python train.py --num_key_value_heads=2 --hidden_act="gelu" --positions="rope" --init_std_up=0.0678 --init_std_down=0.0 --optimizer="laprop" --learning_rate=0.00334 --beta2=0.99 --weight_decay=0.035 --warmup_steps=202 --max_seq_len=512 --doc_mask=true
Each number is 200 + 20 x the weight over its row's rms, rounded and kept within 0 to 999. Layers, rows and columns count from 0. The size before them is the row's rms in percent of the matrix's.

# layer 3 MLP up, 256x64, rms 0.248, rows 29-54, columns 0-63
102,189,205,177,226,220,240,172,211,218,190,182,197,211,223,205,212,206,193,245,195,192,190,213,221,210,224,176,199,172,211,183,213,186,224,197,204,186,197,199,180,217,233,192,221,194,193,161,202,176,205,202,216,240,220,203,145,181,204,181,179,195,237,179,179
099,214,201,189,199,197,211,196,205,192,199,199,212,187,191,206,191,235,245,211,223,215,183,230,208,220,228,184,211,180,222,228,190,184,210,225,193,203,199,189,211,221,175,135,198,185,201,185,173,167,199,221,160,223,191,203,194,152,174,205,191,182,186,185,176
087,194,193,196,180,188,232,181,173,249,219,239,200,182,201,184,197,197,213,213,182,228,224,202,221,218,175,184,188,189,205,190,180,191,188,231,219,235,191,195,198,182,231,219,241,177,215,222,196,164,195,190,216,222,170,195,206,197,205,161,179,180,206,219,204
099,197,194,210,207,236,239,228,192,180,205,230,207,199,205,195,196,219,180,216,233,167,182,208,223,151,232,174,189,165,215,210,214,217,207,189,194,202,192,170,209,176,191,201,198,188,212,223,215,183,234,213,198,214,239,217,188,166,191,197,172,204,224,179,208
099,190,205,223,232,194,223,190,180,220,230,218,227,187,210,238,227,199,241,185,160,183,187,226,208,194,173,190,179,200,173,218,173,180,190,169,226,169,196,186,203,179,197,185,211,187,213,174,210,238,204,215,192,226,199,193,209,198,163,180,200,197,190,211,218
100,193,217,200,222,196,169,217,164,209,216,229,202,181,165,201,187,223,221,212,189,224,204,191,255,170,183,163,214,205,209,235,209,223,198,205,227,204,214,182,209,191,178,193,231,204,170,223,207,196,228,192,193,210,204,168,214,187,219,219,160,188,186,189,196
090,196,206,169,206,205,197,207,199,224,187,244,215,223,180,219,216,214,225,197,202,239,233,198,185,185,195,185,219,187,177,194,216,224,202,190,227,223,214,189,171,208,170,213,206,207,187,171,182,177,156,225,174,211,207,217,173,232,224,212,219,174,200,167,193
097,186,187,187,230,219,206,197,174,191,189,193,265,191,207,228,190,192,202,175,170,214,173,192,194,225,184,154,192,193,185,206,200,214,220,217,212,201,189,172,170,194,178,164,223,178,215,184,203,168,197,223,207,208,191,201,223,167,218,217,202,229,216,181,199
089,204,213,209,193,212,209,200,210,205,176,221,212,176,209,190,227,258,190,203,248,182,237,185,201,232,199,202,215,170,197,191,191,198,187,197,237,188,215,180,227,188,172,167,196,193,213,182,159,198,204,191,180,192,212,196,195,172,186,200,164,190,195,160,194
093,168,209,184,215,190,217,203,188,210,184,218,201,195,221,178,169,234,233,198,195,218,227,232,213,230,202,207,173,196,200,188,174,215,197,193,216,229,224,186,162,189,209,196,228,189,216,199,199,210,229,205,180,211,233,232,218,174,224,216,165,228,211,178,228
100,193,222,187,188,183,212,214,176,216,225,194,207,177,171,193,168,237,202,220,202,202,193,183,202,222,208,187,179,186,222,200,191,194,188,226,223,229,194,184,192,193,164,223,243,194,197,179,197,186,213,184,153,208,240,242,219,187,210,184,177,219,172,212,182
099,216,213,202,190,211,171,189,182,204,198,207,174,229,149,207,225,176,184,203,178,200,212,181,210,184,188,214,231,167,189,192,179,193,190,187,215,205,222,161,233,182,198,215,243,165,215,176,210,176,190,210,205,209,201,195,198,189,206,172,170,174,160,193,185
094,201,204,203,193,195,253,186,208,182,208,238,208,219,182,235,177,206,211,202,170,210,167,186,209,189,177,162,201,191,215,189,196,207,155,202,218,183,196,213,207,191,200,218,207,175,211,209,195,218,201,180,202,198,180,193,216,183,204,206,180,207,218,178,124
107,183,213,173,222,240,185,211,213,227,201,235,221,191,186,197,189,228,231,260,217,205,190,193,215,197,206,191,196,185,237,187,187,180,193,167,203,226,211,204,216,197,229,201,178,161,194,225,217,178,194,237,194,196,181,230,200,181,195,194,178,214,211,197,215
096,220,225,168,178,211,196,181,215,229,205,206,211,181,215,233,200,183,214,204,194,198,207,247,220,231,166,196,235,192,218,199,181,209,191,207,217,238,237,185,193,184,201,195,229,185,201,168,153,179,217,183,199,205,186,226,197,194,235,187,185,205,221,199,207
104,226,204,175,192,206,229,206,200,206,196,204,198,212,170,188,169,219,221,194,176,220,207,189,209,206,230,203,184,176,204,208,174,179,190,181,206,170,214,199,252,172,165,201,204,186,232,196,219,155,190,221,173,191,200,187,219,165,182,167,165,199,214,203,204
108,206,185,219,192,175,200,199,173,194,189,227,221,196,232,252,230,189,202,182,218,243,192,218,215,225,192,191,177,169,206,190,207,216,161,216,247,191,216,177,224,188,202,194,201,170,207,196,158,199,193,201,177,209,200,200,202,210,209,207,196,212,186,181,158
091,191,181,190,181,197,228,214,205,203,214,205,238,214,202,208,205,204,170,170,219,174,219,214,224,194,243,223,213,167,214,162,208,199,207,198,208,179,194,193,222,149,198,193,229,171,173,181,198,157,236,158,188,211,192,202,207,197,203,190,204,214,212,207,202
098,193,233,190,205,192,197,184,187,217,192,178,235,177,192,213,197,193,191,208,181,202,186,239,218,190,202,160,199,153,192,220,196,198,172,181,245,172,198,230,223,210,205,168,222,164,211,213,192,167,207,206,203,223,194,208,208,207,202,192,170,156,211,201,185
104,212,185,231,208,203,233,202,205,234,191,225,223,198,206,189,171,208,214,224,166,202,215,199,198,214,209,180,182,167,218,223,200,243,203,212,251,172,170,205,209,190,204,208,222,177,210,190,168,211,195,219,172,225,191,228,188,224,226,169,204,222,195,192,202
096,184,205,197,205,192,204,152,229,212,247,228,197,200,220,191,228,229,209,217,224,215,241,217,200,173,228,177,172,207,208,211,197,222,177,199,219,211,190,207,196,185,197,184,208,176,203,187,168,165,181,203,196,209,214,183,215,228,218,182,159,198,216,213,176
095,211,231,229,187,198,184,184,193,182,159,215,202,207,187,203,204,231,204,202,203,190,215,194,222,226,230,210,167,204,182,204,184,177,209,222,215,199,220,210,206,164,206,168,182,193,233,176,176,189,209,227,200,228,185,228,191,223,245,167,193,193,217,169,178
099,196,167,227,245,234,183,213,186,206,186,220,215,206,186,199,186,246,194,192,180,208,193,191,225,179,205,209,161,201,171,184,176,187,213,164,166,194,201,190,218,180,189,186,173,200,185,189,169,217,203,223,200,181,201,186,209,203,222,166,203,192,192,167,233
091,204,221,171,207,212,200,214,190,212,209,210,202,190,204,214,217,189,179,198,159,187,215,189,189,223,199,175,195,186,184,235,172,163,217,208,189,211,237,159,180,203,218,169,218,194,209,183,197,197,223,224,212,232,194,188,213,171,232,209,183,180,180,214,145
108,187,205,166,207,196,218,185,155,191,215,203,232,224,213,198,183,200,195,204,217,179,201,226,195,195,216,222,208,184,198,192,206,200,192,148,199,204,222,167,228,186,223,222,176,180,227,193,188,214,218,190,191,199,230,188,136,172,191,180,190,218,194,173,210
106,189,177,161,212,215,215,214,169,204,216,249,205,232,190,196,195,184,178,197,207,225,188,190,247,197,206,215,233,179,206,214,195,242,194,219,213,207,192,175,213,197,201,195,195,177,210,170,186,158,169,214,180,202,206,206,192,211,235,164,206,197,181,201,217
# layer 3 MLP down (transposed), 256x64, rms 0.249, rows 29-53, columns 0-63
098,231,192,213,214,210,193,209,206,174,205,205,244,207,161,203,212,196,208,172,201,209,215,174,196,190,202,220,168,200,183,169,158,183,210,204,221,227,208,183,205,217,223,212,204,196,269,231,198,181,179,210,186,179,181,203,216,203,187,190,205,240,182,207,190
095,223,214,207,203,159,143,188,225,183,196,167,206,201,193,175,189,178,176,213,162,228,171,212,201,223,183,217,213,226,217,182,209,215,193,213,177,202,220,214,185,211,215,198,213,223,183,190,204,186,201,226,215,185,198,179,177,192,184,222,237,183,164,184,185
093,198,210,226,207,191,178,204,184,182,161,178,161,224,208,200,188,189,208,219,208,246,189,193,207,167,217,229,223,201,188,183,202,212,200,207,189,215,211,202,211,215,205,204,179,189,202,183,207,199,210,226,223,185,183,226,188,231,214,226,232,216,193,226,131
109,188,235,207,205,193,224,159,219,194,208,166,130,185,177,220,213,164,186,197,191,231,203,188,205,183,184,194,175,187,206,194,211,186,237,212,226,208,215,226,218,206,189,205,202,222,216,233,193,206,186,185,210,226,203,205,173,188,193,206,178,196,211,206,167
107,223,199,234,195,202,203,228,178,200,173,199,219,217,193,179,198,216,177,191,218,221,192,187,229,208,212,203,209,198,192,210,193,225,211,193,228,182,134,211,142,227,231,192,188,196,169,197,182,212,213,195,197,219,186,176,187,213,208,197,194,194,212,196,250
099,188,211,184,202,161,213,182,219,177,209,170,226,213,187,223,211,243,198,200,222,212,201,222,150,181,201,206,213,196,177,201,198,218,225,169,199,207,188,188,169,204,219,195,179,185,190,239,220,169,218,196,205,208,233,207,175,170,197,216,163,199,182,178,212
088,158,216,213,222,188,165,183,208,179,200,184,186,207,213,209,183,187,201,205,234,181,211,210,205,221,199,225,218,222,192,196,204,211,203,220,202,190,192,215,216,187,223,183,188,216,187,228,224,234,234,218,228,173,195,179,184,142,185,207,206,192,213,248,176
095,215,197,189,205,219,172,204,209,160,172,183,176,206,185,180,202,206,217,216,141,218,224,208,202,195,185,201,212,223,222,207,190,218,205,203,200,206,230,196,213,218,218,201,213,174,170,218,164,219,241,217,190,189,192,187,199,195,231,225,212,177,164,194,161
100,170,179,180,237,219,176,178,179,209,229,175,185,197,189,188,163,195,200,158,167,195,173,204,201,207,191,182,199,220,200,229,191,211,224,174,163,184,185,236,206,226,183,215,174,204,189,190,229,175,200,216,191,188,205,205,178,186,191,194,205,167,228,215,206
102,214,203,194,197,227,168,189,208,229,196,161,176,209,193,208,199,155,191,216,176,141,174,212,194,186,220,186,198,222,178,202,195,214,201,185,215,168,224,208,223,222,182,191,199,212,176,185,192,190,174,233,189,208,232,174,202,218,186,191,233,196,204,220,177
101,209,192,199,214,186,206,200,194,198,181,198,211,190,181,185,141,196,172,173,224,195,205,243,198,207,194,190,203,176,197,190,186,208,236,220,211,196,133,211,183,173,210,238,191,234,173,171,199,201,201,182,208,211,204,190,227,188,186,213,197,206,171,177,192
100,213,217,219,184,219,180,209,203,180,186,190,222,212,256,201,199,192,198,189,170,188,190,211,178,195,187,209,219,206,209,207,179,213,210,256,226,197,187,186,233,242,203,197,191,196,187,203,178,217,210,200,169,209,193,160,220,238,206,186,190,192,240,218,175
093,200,199,245,217,204,179,205,208,214,173,185,199,205,212,206,215,200,162,188,218,167,179,248,180,246,179,215,192,212,188,183,237,195,215,199,205,195,195,202,193,227,200,193,200,195,178,181,164,180,201,230,187,199,192,225,208,222,218,168,195,176,207,228,237
112,228,183,196,178,174,236,219,168,198,230,179,183,211,194,193,208,240,200,173,192,185,205,186,190,199,210,233,230,209,197,202,202,191,192,232,197,228,196,230,195,191,166,230,235,179,175,217,195,190,230,200,158,230,187,202,205,174,179,193,212,211,196,214,179
097,176,182,187,247,205,195,199,194,143,207,199,188,205,224,185,188,216,223,199,190,187,187,191,173,185,209,202,179,215,180,193,213,183,187,201,213,145,178,208,204,219,218,207,249,200,180,227,238,211,202,196,205,220,204,201,196,196,202,196,221,173,176,215,160
105,208,183,199,222,198,211,182,205,199,191,264,183,194,203,151,201,201,182,148,229,179,199,169,207,220,208,207,214,201,181,180,196,179,199,222,208,187,189,194,215,195,240,216,192,190,224,212,202,216,215,212,206,230,192,187,193,198,218,182,207,197,191,205,260
107,225,192,201,187,203,187,182,205,218,224,187,179,218,191,205,195,215,221,177,217,232,188,200,202,204,169,220,224,207,253,216,224,200,219,211,205,228,151,210,214,181,156,184,197,175,171,226,171,188,168,219,189,196,200,199,210,207,182,193,196,209,246,202,192
092,221,204,199,186,207,207,231,202,169,228,202,184,212,207,189,186,213,192,164,198,214,214,181,178,211,167,200,189,222,227,213,192,173,239,209,179,178,169,217,245,209,206,200,174,181,190,235,235,211,210,209,193,205,197,184,181,201,192,245,191,171,193,225,172
106,209,154,206,211,217,194,168,220,227,220,236,186,238,207,206,194,184,217,154,179,208,198,178,221,203,205,244,197,199,169,179,210,207,221,230,218,217,210,220,208,201,187,208,194,214,199,217,215,186,232,198,196,222,215,217,193,235,197,206,170,181,207,217,234
113,176,220,176,198,199,203,209,219,156,222,185,209,223,221,227,237,207,193,232,185,205,210,179,178,175,187,209,209,215,185,187,215,193,194,226,171,196,225,199,180,214,199,194,205,195,185,179,195,172,210,181,212,186,227,210,238,201,199,138,186,165,230,208,202
092,215,191,210,185,216,197,201,188,181,209,200,164,196,185,187,172,185,191,217,191,180,201,188,253,202,238,201,179,191,191,197,205,234,210,196,186,198,164,147,192,173,198,190,216,196,205,176,220,162,205,220,200,187,205,204,213,236,243,199,182,202,245,197,211
094,201,203,159,210,215,180,198,194,200,213,188,169,168,203,181,215,186,188,201,176,177,189,187,177,182,174,187,212,204,190,158,191,184,216,226,180,193,214,229,189,227,222,218,211,234,138,204,188,221,178,216,183,173,209,185,188,186,200,189,212,166,173,195,206
095,179,193,209,173,186,209,189,188,201,215,220,169,199,198,206,207,180,182,214,175,197,214,225,197,224,196,198,221,209,211,186,174,173,175,193,191,156,199,212,224,180,202,196,144,246,213,204,194,184,247,205,216,215,177,182,229,165,220,192,180,186,222,195,210
088,161,211,197,224,220,219,185,230,199,184,208,174,219,215,231,176,182,229,186,220,211,209,209,203,183,171,183,231,209,213,198,198,193,219,196,222,170,169,202,211,211,199,232,222,197,194,185,210,197,182,193,154,146,216,185,199,237,217,218,223,203,214,208,209
105,248,243,206,185,246,195,257,187,182,179,180,201,207,181,202,189,199,199,241,209,180,217,195,179,188,198,202,197,216,193,220,178,196,225,224,201,182,197,211,192,233,203,198,197,200,198,162,196,182,187,222,209,214,199,203,225,210,211,223,226,214,235,199,175